From a checkpoint of a small transformer trained on Wikipedia.
Size: 10 layers, 3 heads of 32.
Training: 208M tokens, 3180 steps.
Each number is 128 + 32 x the weight over its row's rms, rounded and kept within 0 to 255. Layers, rows and columns count from 0. Numbers have three digits each. The size before them is the row's rms in percent of the matrix's.

# layer 7 MLP down (transposed), 576x192, rms 0.126, rows 31-80, columns 0-63
111:170155170103058140134139055155120086174203150151125099108097101099086201176145192170135125128125129101097150105136057104144127109131126169126090106192166135103125108150042135097116138131109136
107:174110085133081174138186131210129130155124145097166130109113151066101131143078151097106163142114126166148099151117177176111174164156092141129166112130052124124107105095112180114117137146144149
099:159174135099143141126110119138103201128085139127126162149119062082064124089149130121165197111097138205113117171117100144065120138138149173095095104143094064107077138140084137092105142091125114
111:162142099095069131152122132169032135104087120149172166193125106109186147226138135141183140121144146169147085117103145182152122135141102126163125110153128070094150063152135139134121153171165116
096:115146143101114177145109072111198152084083110154106141167155164114104181176128143103112182166147145111146107121109131184127157113113144128169130157118129170155166164116121132170140117121137119
102:133139174081081090099087104132189072082104121101142093126161080084137129156114148121126075153157159105148135112090117184120208108184148178207109113145090074066129190128163149123101124165147113
101:160172108134160150118091176133132178158091110137189146086110068205141135118089185110150194128138165116145103168103101129147113153121155118172128111214104092112131107158119089151085095192125116
094:162094124107106093164087129121112162140187141084111138229142200136137110128080125108104109108104134064135084134143169155204050128153145098124178179154120164098152131183139146149039116131094066
091:211094143097156112137114125131146075165134162082102060157146127097085152124075099145103122128094141103168162165157161144113149103135085079114163130152133149140119119116142160171105111073145123
103:087178159102119156137118128108145128119154136103086130102123119056118109158145110165137120136149161090107132100148093114130121095103138129120145112103184098136075172135159169101176138201180113
096:119108111112129106143129173105107084168125088085138094128135123144164121134137079147112100098120108109114167102121192163147090116156086125113090087089124128139209148103148142136119160063082112
083:172144143146154115186113221150145118198161125132087128132124193160117142140133137128064126112108159164143154121131177101132140141164133116112109146075026087114146112157083131141124108102039170
099:131152126193199086174147124119105080080137124142161171100157084168140091117126139098129161103154182089132120064129072125142156156137132130122128148122159116108124160156134097154167162152179168
097:132069148152060123151120126110166125131129143079155077123143107151108153104125107134121074117178118108125120148123157127115078096173082211136151154069140134179119117167187090098135099129064193
116:091130090199141103160165161181051164138166112148158138129150161172113145142085116054137087119157157158130089108135080143111091163118118029138148105134079056143103133129142193197172150088124143
099:181089119105124162124095131124091131165163120221130104119065130133091045124104109117069114153124099130146091123132124128086129127134147083157120158115147145169086101129185147132117111149137153
112:100088119087138105100075070188101113123104163116133150066070179145142174125158095162206104125064148088100071089138159133128181138172083119050148113139152123119114189109117133170149112172162155
108:127129146112121150130119132200116144140161151091128080079122132100096150133171163132097062170126091085137159163096169094168101081098138124115154164109162129135084072134099146185150118111121104
108:149118110138109073135121131127188093097111139127117140063149153104125157109105162067135134145190103104153138116115109152110138142113083133102163119069081098178117132123119139098110084108139118
098:145073146094112103109150121158099135167153151182146150126137138100129168198095158146175075102147086040134136104175191110126066081141152163075168134125160072082120109120145105143142138103108153
097:128114164147147101033155066145097094109107138172150125067099144071080137139120155115156125105112155133133114147089136112112103112095150119161146099153130202180146147120097099102138116064099163
103:117100097142082096152111114069129167094190158147167143157065129143171131063150137124100166155093195134168133088140186179125154129146139166160134129130158105067106104084115136114134074149145184
093:131101150167076135150174113134159070081178134097148077113185155153100162118186116146160108114204116128137159147161119114139119119098098170141114103118108126142166123062132178113122102078137136
101:165123157037182090149105099111128114165128138113124135155091132188104156163125147079155152156165158121119140160075162120183139115170105091152098166155126142041074156109151126084122162128117148
099:174079138183145090069132090169158085139120079102101180129142163158144117160132109115118144165138100120146123046114102108136054178153152127146153157155174149102120159187105114157151128185150083
096:114078120159128142139118107085116083167172154163126173175152113123151089158116109148102121080163129101140113131163165065065134082103182088167069083068118141156112101108121130122117127096184156
105:185088134138163070195120151151165142104143108138163176162179148141139083141176061108117087136133128172184098123116198097151122101115080088100129061139105067118141060163150163081207133120106118
091:176116077153069166060123158135139118120130154146176140142104134107118152146169115119074188099127146120145196193112078161178171121150153139097057098185133089094113125124114130197128176136132119
097:110161129194126143149120126173052133154141157083074088146092063120151137122130130072131156134148089142114187176079158172112102106149146122163163112117109153136143154121094179139150152141136092
085:134129121192153104130139117112097078141127164148128136088114142153116132093133101166192112154111108172167133090102161103129081149155144137134116156127087081155167124125121054156124190132150180
102:147097185093053136083112139164122146122143140128077073112111086129093149167177163115162098162099078128117136112110160135137106225065159099118189126127100081160129126162095139113107126119168166
090:117106130137124099145166128200127152122084104169105109078136079120108131080127155128114153110068152110162085157158150153055095115119128125083089114145132078185141129164081072093151129090024162
109:155120121142120085109148151152123078146078155117105116120142194138157200110099150178193098080177192113138136139154102127057120204172115124153109163106106140171123143138179126136112131115147154
108:035166153139093099116097078145163126136157099139110119126105068164137107190113050115146213109117133111136158113097136162092188132085123084148144135128123110120148132111112113156060110188115088
094:195131158153130146136160158137160183114139088085170148161163152108110122126215157137082177094157095146110155089182089110104107176136105188153166145150188199138119186160107116164118110130086155
104:114101101121142125146162080193093150108101188083158159090148124095159160129176135074157148123171082116156151170172095106152079127137182189110187103128095138158113092071093096134065152140115137
093:184061149164153089171096178176121187153118122117145110085130169156131105158149142128186030134138121143140069111137173156143144126147096206127147121083193135130129150098146118192099140144100187
105:110149155133126114176097088136132128115181116103108124151081037126057091168146130084188114142114117136156163114149171119102134138137145115155113122048095096169090061099171088173154152113117117
107:088154146172120093100114131122119108081068156164062149098109213134210161116074200111162120097058160083116158077162183129093113101093173118056103138095114153128149165108119162130145167129108122
102:138108110163165109101158087092073130132103137083115154149110091154179157130160146091093075081128060129152101093082091159117080113081148178233161128208165111115125101130089111107162113113106180
107:116089130143117129155171144043123125093113118154123154153132149080136097164039127191161124153121132107168150129129084132117079140144107107138103146106147142137095111145161184144118178146119182
101:162118092153148152144121137108116131114087111155122163149133117048104094156126156062139118111075090100134115138158095094157114167080117102132174148159091157107127105129137133105132144109168147
103:129216079110099179099146172138105141088112128106087178122138156170116113146122088134145144103098122083141193083114166186176120159138127103183138154156144105107186156141125105086169159120114083
100:124153166097114113137140111085098119119185045170146095121129190134090160126161084130104116164123114112090075103151120124153138172202129131157116129155035068120124157130092100154067069111117119
109:089147125147130123128154150176064121103140061111083102141108127186126159141103127101148151109142189175147131134107131154173109054121114147147129083114114144124160127192116154103139156111105135
093:167135149089138171150090110171219126117103136091105123140099135116101109132165081100118147108172088112155075137132139086109177126063126121097175100109160155167108130090166139101115171156102115
101:123118092091157140119171146132084105157129063107147179159181150142181185096095129154113119133133117173114162146141108085152119139092145087142126145108087128154193107143093125134125095099073093
101:085097102142101177123085121158147184197111108185180185095109135151122116071086099120143115122100128112135148110103133117137077082168176137119192103123096130141180117122103096154148116151154133
100:124106108121112115092070173144148078139186141118169100124117168117128157114136174115109159151087131149134110058116186108130107139125051146152109127146126077137123150130140097176129141020177180
092:097171093119124133096123132175163073149157134076094132131152084098142101151177146100120112099050139110134128160073147150127136182148076182087132103169091125069116057120179094096104129156079114
# layer 7 MLP up, 576x192, rms 0.135, rows 32-81, columns 0-63
101:134147132167121141135158128124116114156133072123135181139123136129137045107167093123176203167158122114111128111144095137157104103068129127111090132116101111134151111041080107149133075083118113
098:134069118103110150150147128105059184152145182102061121186148184093133209127146117137143087075074174159121138139119142141109067132112127126120141115182143122155143124170159134085137095124106129
112:131119103077156094094139141149064127125137156194131123144140089081204146145123159130161052038106051134111087128146107149151123111163070160125144128185166124106125112125116086140143177159131156
090:140095167118125140127098169123170115135156125159105106164105112165140124122091078101166089147128140154163094171196109115180205187101139116108141117182120134159083111139097179080140129169076164
094:077106135120158168135138077088141165140079197126154116135102140081150114089091174107198095123104116100149133165127126149124117152110098094176077160043197144152138118113105126119056099124086166
092:138098139093164139082161132051150135082097168131140097170101136146150136126134164136077092127107147160095118158136126157119126134125091124159097114130065145079158109207183121152092158119133077
089:077127134085090098100061149093078166149179158114157140175127113134148119114071091130144167178141134107127137183088122136116154127147169080122117052143125135186122106165153091149114102130182079
095:085117115110089078170133086105141132128118124116123082193060123132115138162128119122123185095172114163130097143124159171128177129091129128133117108132098108149103096093101146135185084122159166
114:167181135190144099151131185151167130138119092152107191132147175132135147160173137085112118063141103108125080058114050099076089107141113121134090140154061105130116095161147156130159165113128085
086:093099089149145107089139104144095123154075069146089077124130156129161148144160133168116147083118137083157175102101114122090115150037117113103176200092152181128162147125174158125135073154121091
082:144116158138132199112181095132190105117125104081118104127152124179083138148209174125119166102142147103110083116144150117070076139159146122120151116137139109093085148146129098154154144166194203
102:125143128079122167117180178117097086123159201147136103137087153157104177168159113103139122089040103129142115179136146149117123075146105125154145164104095102089133195192106096202107135089102083
085:121148130072216145147131152117117176162164153148068136135158116129090096148114067097103048109139060154123097151181127091186092176145085097094158170152132166158117151159193057155140145126080151
111:144136151139105135075101139150132157135140125092097119177117114095124111183128135086095048096130073147133143098126159151135139120194193169118149086094140131124084144131139194167159050167121124
105:117115124104158141134049148143151076109116119156082116140106117102148139124204165111170135117156118160121170104147150085155059163102204048149113123154124073188086129100143093183166174114134121
110:158136117139137062141138160143091123071098052151148172118133129141096153101144096104157154120153135045125065112133122159092145147122082094179180146128145095070140142160153133099141193120145122
105:102098155096135109139128151061146135117094074191101147098146162125121156149114123153102178071094134123185114178099152151168188118137168108129078095113178078063158090169093157204110134114130130
104:109146141126123071127171080078117131108142109132144071149096158118150105123144121200150142122123148146162114104120136117139127162061102161140162166174083167081106189111166107143073148130134103
091:144093115098101117122188116151150146128147184121133142167137085108058134159120064086151135165141195149108096073135133113155215177111157147097023136154192114121092077124126142132125157154185137
099:128165094114145154101148102173145146115101163134056160115078118085195142152158129160144114129071080110080207118111200173096159205164096103130148146097113091098145104208167143122162120125135032
107:129213127173167107115134140129145100153111127148086160069125170150137123106127132097074129149143177129085146136129053161196126130109108101144097185142148093181136164144158155122112136169180149
099:116165137053139196081090168102101087133145131133146166092125088127104134079091083085179140144100123144178067101045122135105176142121146096093066114096134133154140170172160099104138147128072183
099:068165131190131124098124128143109122134103131075150129090164117104156104088138090138116105087179051112143080140211079111093135089095190112063117104114130172136137089150158157084170162135139140
098:108167169040130152102093188098091127150107154128150106123186118179128154070116161155088101175109129122112127159144060147099149119153083124140097132108116135114115109128104139082100117126104178
100:052159103129149157111170127143139029085106138103176151121136166078168104201104104105135117111134141133183157163129167079163177135084137125152120160185089160154129152131080133142073058118160203
110:130127155116131094163085061130143153083142086171156111115052184128148085051099151084025109125117157153104133090170132138148060138113084150110113118147167129125176153052181189109166155162090086
100:127163112153162095056126118129103150152110168143067157102182127067138111144107087119108145189112150122157146073198125079082118207097108157102163184096134101100170137147138091116159137109112176
099:132155170142152133098140121112116172087184089147138144118084142128124084147160106122135158138169084094133113137082139063098096097182131144142089179078091110112110108108084128145164098085082109
081:130133095105119114160103178134112165168155076103152168128097139103116155140137140145096130107120162000201110124097083094123155157151099165128138139164188140143144128159132143062098034200118093
107:103137141178104121117140075079142088122186157138145169125060088060172124151101101151119194155098128072106157151156130147112135087133165148126133146110176141088121098142104107125157156098109178
076:101155096136094110136145157074060141139100156136147146103184131155138206183184123110115172103175155163167145154131141164140144128104125156142131179123115124079116136146130166124163124127146108
104:149138092091127085086167104134157121123113094101156148073085143024105088110162122063152168150145169139095195110146156111156111182102119083114111082086149083131156092142109113196085090193145146
105:091156103188131117150102071118109091129200109105061156114098187155161103131130082137158134096144123055108099131162144124160089128134102112054106078068154140111167120099166109108106074137120170
107:170154098168103111119121119085114115136140193163097156153083142093170141125088129185155067136098170171119127089108183205099093094146117068082115147103088111166118113116122134123126086104059114
108:167143092165102064093124113158117119162117155134139114103107123127108092104137175127137165126186070145160080120122158137156167111090096106050149137137182093079167108111148091055126143119099080
093:164105136186109128092198099143094138148207137160159115104122129126116114117103145104054188079147104120115074130121130151099159117127199095218106099146138129080149136144113131192170149105069131
100:117138164100147125137131098139111128155078118176145169160143095159159113148103129122137121121127082159093132168160142204113095171145171126215143115105154102124140128132159122111148082078126135
097:141157167129136152100099144156136137115194105152162061159153135118105098176152122155098152088168105095123125121125091147119129135140164104098153109157065149139125144121158172139118149054131130
106:142094101163065080129112170115039129112150180083192169118182113132147131179130139146147117084145123121183119143125158079134156078188135131132137105167103154025124094106127104124104106142105135
116:109191164154161144077107088127129115138119069070132095116161132181130152112068131157159128141149152135165141129165119117136120140110134102151204188120152187168035028161130126129125109142090095
097:117139129065156158180156153133125132135116137125152137142131099121115200095178140162119129135119156161118067146129105186166136091131081133094084133149104168114029147132218133160160130168188092
098:147152148126130121118114149103118177107101161075152120127114170109084141088215098122116079098096098148118164136108103137094114146131094132182130139152084074161080129159103107154091098073186094
094:142117159112148185076122159153105089171098137170153204148139116108104082136123156096196142086131077143160129179113128131140132170101147069110059191184098153099166117150116088168144116092192106
106:139136118106181069118141116159142094143141106177107202143150096128121081164147110152134098114141137119162138144088122125184118089101087129148111145148186099100097140225216115136108189114117150
102:153076187150159122126136099123057149182192140082103152073135142092124175140096132112095126123074070096089158170085164139130073158144118103136126101146157123106115076164030079150145129111181168
094:209092120164134158190107113154143094121105101122120068159143165109091127161171134108098101118106103139124082145170100173091125183187151170140130160164115085128126163171170117082144156131146151
094:117178145107142140125146079121188125133142203076129173153148179036124144127101133114151138185058169093094098135136104117111124155112074148108088079160116103073129100228145099149051144150170145
094:135073160151159126084124114065146143125060166111136100161174095114112128093068138137147124089178084129077084138162111147127099145132168119154114146091123167177144093185125061118117142176165141
086:092127129137121200126152160099160106155144186136172081204121067124085092151151113115156151168166103116077152163152114173123128138155106131107124148126088102099088178177114134118156175130205083
077:105130138137122144076142178145085173148137126154217094163118155194159115119121074144152170169134163132180109164132110120122140154102155126143138154126144192123157173147174187204101100164129134